Each number is 128 + 32 x the weight over its row's rms, rounded and kept within 0 to 255. Layers, rows and columns count from 0. The size above them is the row's rms in percent of the matrix's.

# layer 3 MLP down (transposed), 384x192, rms 0.0734, rows 221-229, columns 0-191
size [110  71  85  86  87  69  96  87 102]
[[ 72 128  57 152  90 179 174 116 197 157  92 163 136  62 108 136 145  81 104 128 144 111 137 160 108 118 149 129 117 191  91 131 118 135  55 136  88 195 139 121 110 130  74 136  85  77 140 126  84 141  99 125 159 148 102 170 173 187 105 115 110  97 161 118 121 123  49 148 132 149 144 100 164 152 165  94 100  82 172 114  89 111 114 133 101 146  77 157 110 112 131 145 173  72 120 143 136 128  96 119 141 129 107 129 114  58  94 116  73 110 116  92 106  90 122 114  75 100  94 183 150 131  86 109 197 142  88 146 163 105 175 136 166 149 134 124 130 121 167  79 120  40 132 110 131 138 145 127 129  96  94  97 126  97 159 159 123 128 104 138 122 105 131 119 140 106  71 160 133  32 165 115 100 109 133  81 142 127 169 121  90 145 171 166 133  82 124 101 106 130 161  76]
 [131 160 130 115 104 131 108 117  97 117  90 156 133 118 157 109  70 132 110 138 130 153 121 144 139 145 132  71 141 119  62  63 163 128  89 100 121 143 151 129 190 147  50 120  71 129  95 119 160 161  94 146 116  85 161 133  77 179 137 100 132 110 146  93 132  83 120 122 114 138 208 138 125  76 184 138 130 105 182 145 113 137 139 124  82 129 146 106 189 155  49 131 132 131  92 149 148 145 130 116 109 152  98 111 123  79 134 195 121 150 134 131  89 112 165 154  57 120 162 133 167 113 147  98  66 131  86 113 149 164 179 128 155 133 120  98 121 152 141 124  98 116 162 168 126 173  96 135 114 176 159  84  93 144 150  54 156 143 133  86 195 134 192  77 127 138 180 121 147  72 142 137 178  88 115 129 144 100 116 194 138 117 174 129  98 110 163  63  93 151 174 194]
 [132 116  90  99 153 167  81 158 180 143  43 139  83 152 148  72 118 157 154 131 100 142  83 128 170 154 171 107 125 153 112 137 145 107 112 141  48 106 103 166 174  68 169 137 152 134  20 181 146 105 155  80 100 110 152 153 114 128 175 127 102 112 121  79 156 108 115 149 148 104 139 138  61 134 100  68 114 104 173  86 131  96 129 121 141  87 151  83 153 156 136 156 184 120 158  50 133 120 160 204 135 132 159 152  94 149 121 112  98 100 117 135 144 146 114 128 116  91 128 139 160  66  90 122 110 106  86 137 145 119  90 137 112 123 172  82 153 175 157 177 134 124 125  40 103 128 157 140 155  86 115 112 112 111 160 115 126 207 105 124 139 143 148 150 115 131 122 121  67  96 113 154 130 118 145 100 150 147 161 185 118 134 183  81 168  67 134 103 101 131 154 135]
 [121 158 130 176 135 105 126 116 136 151 123 101 124 108 215 118 135 104 124  99  98 189 133 207 130 135  54 120 132 122 109 138 133  76  99 182  82 138 125 165 130 130 122  90 120 147 144 141 132 162  95 124 123 138  77 137 117 133 126 139 141 147 161 240 140 148 119 121 145 138 107 111 117 125  89 114 159 195 137 140 117 173 135  96 156 130 109  76 107 164 134 154 172 127  80  95 109  27 103 128  58 152 156 108 109 137 130 165 206 117 126 144  97 127 129  97 110 169 117 168  91 145 149 150 103 129  98  54 125 103 127 140 136 157 135 166 134 158 146 125 106 108 102 151 131 199  86 137  86 126  59 174 105 169  99 139  77 148 120  81 120 131 105 146 129  78 134 104 141 115 137 112 125 155 102 146  71 165 122 148  88 103  31 111 153 130  24 117  87 130 116 113]
 [ 81 117 126 117 158 190 173 102 120 135 106 116  69 121 157 130  68 180 124 107 149 146  37 125 165 117 136 169 137  99 118 172 136  96 128 146 136 132 147 134 137 141 114 120 212 109 142 150  71  86 139 148   8 142 154 122 156  80 106 115 143 128 111 120 146  98 117 112 184 155 122  98 132 126 189 101  83 105 141 130 129  99 120 132  86 139  37 133 179 132 154 143 144 102 171 155  97 109  93 136 115  82 126  91 154 144 139 174 120  94 135 105 107 134 148  82 128  95 165 111  92 108 158 162 108 139  83  83 123 111 129 160 166  92 151 135 105 156  55 132 111  56 147  88 150  99 141 150 153 109 141 134 106 118 167 119 114 135 131 153 193 147  66 168 107 117 159  68 170 126 130 136 107 145  77  99 141  85  70 154 151 126 210 133 130 116 127 100 124  96 173  68]
 [ 93 190 136 140 151 127 153  79  32 137 138 149  98  95 149 132 171 153 133  49  65 111 154 140 178 170 148 141 189  76 133 160 101 102  83 106  69 106 141 130 169 102 166 144 121 111 148 143 130 122 151 155 105  74 168 148 104 121 133  91 112  88 102 118 153 157 106  72 128 139 131 106 106 142 114 139 113 117 130 119 141 184 142 109  88 162 154 117 132 127 113 166 126 152 138  71 122 141  86 116 160 138 103  97 119 122 162  91 130 124 153 113 143 195 145 138 142 146 167  87 152 185  66  86  76 123  59 122 139 128 145 101 136 126  94  98 125 143  90 120 194 183 113 130 122 137 185 110 149 179 129 147 116 102 154 133 119 171  85 111  89 134 161 104 147 157 135 158  49 134 169 126 160 155  65 163 128 142 113 161 151 165 223 102  80 136 118 168 167  70 114 183]
 [136 125 129 163 132 113 123 125 131 143  96 101 130 139 211 132 143 120 113 120  98 198 134 201 123 125  50 102 119  94 107 128 155  63 100 177  95 156 141 145 135 127 117 106 126 152 153 137 133 161  95 125 107 136 117 123 110 128 109 133 133 166 152 238 166 122 120 137 143 148 116 111 143 106 100 104 152 200 147 145 142 175 109  76 167 148 131  72 118 156 146 151 156 125  66  97 134  22 121 135  54 149 177 124 108 150 134 159 192 134 123 154  92 125 126 108 114 163 123 174 114 149 166 145 108 125 103  63 123  79 150 132 112 155 117 159 141 162 129 134 102 122  94 140 112 173  90 160  86 134  65 157 150 147 100 125  82 113 105  79 122 132  94 163 130  81 121 113 138 120 141 127 130 164 101 127  75 164 127 119  71 117  23  98 184 108  31 103 109 142 132 130]
 [136 167 128  96 119  99 196 135  74 102 117 160 125 184 108 226 160 149 202 111 125 126  99 120 119 116 117  99 127 112 152 159  80  75 162 141  61 108 105 149 115 153 224 155 128 103  71 123 106  79 120 127 129 115 175 129 201 162 175  82 149 119 169 149 172 167 125  95 118  77 163 156 146 125  96 126 124 148 133 139 132 163 116 170 133 126 144 152 163  93 163 155 126  96 156  75 132 165  82 171 134 149 110  93  81 134  79  86 104 131 124 138 110 160 146 120 118 145 117 114 127 136 123 136 161 146 138 130 111 110 142 111  98 127 198 140 108 108 108 118 177 169  97 114 165 126 124 173 152  85 158 176 108 100 174 143 133 108 103 147 153 101 148 136  89 127 143 150 106 168  71 101 131 130 142 172 110 124  96 148 150 220 192  75 203  89  81 181 141 124 158 122]
 [130 201  93 125  82 112  81 137 110 153 122 192 129 139 112 135 157 106 146 133 137 120 168 111 121 130 132  92  96 103 110 143 155  76 107 114  56 165 120 118 224  20 125 178 132 123 123 166 148 101  88 118 118 148 156 136 101 124 230 173 170  94 148  87 141 136 132 115 113 161 131 152  94 137 137  93 100 108 152 151 170 150 109 123  99 107  85 111 162 138  65 145  93 107 136 142 140 133 107 128 132 151 134 218 124  74 169 119 129 124 138 108 121 137 154 180  92 133 111  88 184 178 151  58 111  94 113 148 102  81 125 130 149 142 183 111 129 124 137  93 129 116 121 141 126 123  74  99 158 174 200 142 109 142  99 105 195 133 188 121 126 140 154 133 121 115 123 173  57  68 151 133 192 142 164 154 120 105  88  98 151 120 136 146  93 154 135 158 108 148  83 158]]
# layer 3 MLP up, 384x192, rms 0.0592, rows 222-229, columns 0-191
size [ 77  96  72 101  92  80  97  87]
[[139 111 108 121 157 120 131 139 188 145 171 128 129 149  97 160 192 147 121 113 133 137 156 128 108 121 145 144  98 152 145 199  73 148 153 131 125 152 124 129  78 123 173 114 167 133 145 147 125  71 202 143 148 129 112 118 156 120 111 114  95 150 121 188 119 167 119 123 155 147  84 118 112 146  86 141 136 169  58 138 155 105  95  92 167 121 124  99  88  74 190 145 106 118 160 121 137 103 124 147 121  96 170 140 147 181 144  67 103 110 137 142 176 114 109  76 196 148 115 138  91 170 117 143 205 117 147 164 111 123  95 111 103  94 102 178 113 129 147 120 150 126 115 114 129  96 170 115 190  65  57 105 142 126 113 197  96 173 134 185  97 138  73 152 150  75  87 143 107 152 116 110  56 146 149 154 112 171 101  90 101 184 125 119 164 141  93 168 178  94  41  77]
 [157 125 154 142 116 120 113  90 109 146 199 134 191 101 135 206 152 135 108 134 113 128 196 134 125 120  84 110 141 121 140 152 109 173 152  95 183 171 183  94  71 159 109 142 111 127 178  83 148 164 105 144 164 167  88 128  84 103  32 117 142 148 176 169 102 137 116  72  66 138  99 140 188 121 122 156 127 162  58 203  40 152 152  96 118 149 154 125 123 117 175 135 102 138 112 166 127 100 104  99 157 126  80 116 138 105 112 189 122 134 140 138 154  89 119 129 164 137 143 123 108 191 154 117 168 135 124 120  55 156 140 112 132 127  74 159  98 106 137 127 127 150 166 175 126 122 120 106 129 135 161 111 124 182 136 168  65  69 140 118  87 166  86 125 141 125  98 146 123 130 148 122 186 136 124 157 131 116 119  70 112 148 132 202 103 171  89  83 144 133  95 110]
 [109  82 124  59 125 143 130 157 129  80 138 140 123 146  64 139 178 181 148 192 130  88 127  84 107 115 170 141 160 159 148 119 136 206 188  68 134 131 141 123  95 156 114 164 140 108 146 115 141 130 130  98 173 113 170 108  94 122 119 109 103 108 117  59 147 119 104 127 138 120 166 160  96 129 153 161 110 118 109 123 151 103 139 179 116 139 146 141 128 114  99 106 102 145 162 172 132 253 122 129 211  85 112 122 137 123 141 130  40 161 121 152 140  88 137 189 165  88 150  84 124 121  93 152 149 147 142 205 116 137 109 117 138 110 105  93 115 121 115 133 129 123 154 108  92 116 191 111 156 138 152  90 173 117 182 154 147 134 138 112  89 119 159 148 115 164 142 108  96 176 108 117  94  71 174 102 166  88 146  80 153 140 216 116 112 150 209 148 175 128 133 154]
 [113 120 145 149 101 114 110 173 116  68 187 108 106 108 105 116 198 102  98 160 166 130 160 148  80 126 159  97 130 224 165  74 134 138 113 103 131 145 132 136 108 110  99 197 111 174 134 143 133 180 133 170 226  83  89 115  95  85 114 162 123 157 129 135 104 102  89 157  95 106 130 143  75 137  98 136 145  74 130 149 118 161 141 128 194 141 201 107  80 136 136 180 101 172  62  91 162 123 159 189 168 180 131  96 108 154 132  82 150 153 120 147 128 160 134 163 135 143 137 127 164 157 104 143 122 123 102 140 149 115 100 145 129 169 149 118 129  74 138 116 125 181 127 103 116 131 160 106 129 183 136 111 142 171 105 124 154 155 108  97  93 123 196 132 184 152 150 134  74 110 120 109 155 141 177 180 131 119 135  99 116 202 146  96 197 189 110  99 127 131  78 104]
 [139  61 160  96 106 132 137 138 177 122  93 110  88 135 106 140 118 104  74 162 151 136 125 104 116  97 129 149  87 145 107 147 137 178 170 147 179 168 130 109 120 189 108 139 160 157 128 117 148 207 111 161 212 165 153 128 103  80 114 151 142 145 174 137 104  71 122 126 147  75 183 169 142 145 161 104 166 100 156 158 127 121  64 145 137 106 106 147 129 111 114  95 121 129 108 170 128 126 156 195 131 120 173 138 141 115 117 175 121 178  90  97 123 114  63 138 151 102 124 147 146  97 166 157 166  80 162 137 136 112 128 149 109 149 141 158 141  60 168 110 158  92 129 115  62  85  97 132 104  62 107 123 183 196 149 139 138  78 146 164 176 168  64 178  94 135 165 118 133 120 108 115 150 112 156  46 131 142 154  73 138 158 143 153 145  83 175  94  96 159 186  98]
 [111 114 143  52 122 152 123 149 126 122 163 115 142 128  66 135 135 137 145 157 120  70 118  74 130 107 232 140 133 167 137 144 116 213 188  55 145 141 121  99 102 139 132 141 119 135 129 112 133 121 167 125 131 122 135 107 131  87 114 103 126  90  97  39 126 114 141 138 112 120 144 154 122 142 136 166 114  55 111 101 130  98 137 161  96 122 132 161 146 114 123 118 120 123 181 152 148 255 119 146 194  84 105 136 124 121 137 111  40 133 128 124 152 103 128 177 151  80 126  84 129 113 102 123 133 134 127 202 129 169 103 138 125  93  98 102 114 133 120 132 151 125 165 112 140  90 174  97 165 121 133 127 136 123 180 145 171 140 146 137 112 125 160 111 123 165 129 137 121 156 124 128 115  67 172 137 194  89 148 126 169 150 127 137  80 178 234 140 172  85 140 123]
 [107 104 136 149 120 179  55  91 146  90 169  90 148  90 141  80  95 154 123 125 109 164 134  95  85 133 132 170 118 165 142 135 111 142  96  82 165 153 125 119 165  89  50  73 127 111 159 132 178 181 107 146 136 135 131 147 123 107  57 154 143 127  84 113  99  48 128 156 114 165  57  98 117  95 149 133 101 129  73 138 116  83 105  82 122 112  69  57  80 163  84 147 147 115  99 148 138 108 148  88 133 106 158 173 174 114 185 190 146 132 145  67 128 146 100 161 159  95 114 137  86  63 124 114  79  92 132 120 161 184  87 150 140 123  67 143 132 121 131 156 124 137 137 117  92 137 141  90 102 177  93 154 163 149  99 113  97 115 168  94 124 150 117 127  86 104 115 119 181 117 207  96  95 157 109 111 137 135 134 137 105  61 141 157  63 153 153 118 144 122  87 127]
 [124  60 153 132 128 155 172  99 154 132 105  41 124 146 160 149  65 161 128 138  96 152 107 175 108 106 125 157 154 146 137 127 126 191 139 133 173 109 162 128   0 209 141  77 139 139 131 103 120 158 188 132 150 102 109 128 120 126  56  40  84 128 113 191 144 161 125 143 127 134 141 109 146 126 127 181 142 165 100 126  70 110 136 149 150 172 170 122 105 118 175 111 148 141 128 139 100  94 123 121 112  88 152  70 146 168  96 111 130 135 119 162 146  84 106  86 149 123 159 175  95 136  96 185 160 153 107 114 120 169 122 122 108 105  75 105 140 161 106 139 112 142 144 142 123 147 145 128 128 109  60 110 178 106 150 148  69 105  76 135 112 130 122 162 147 140 130  95 167 190 106 152  62 115 134 100 104 150 171 164 120 141 141  86 134  78  86  70 143 101 165 125]]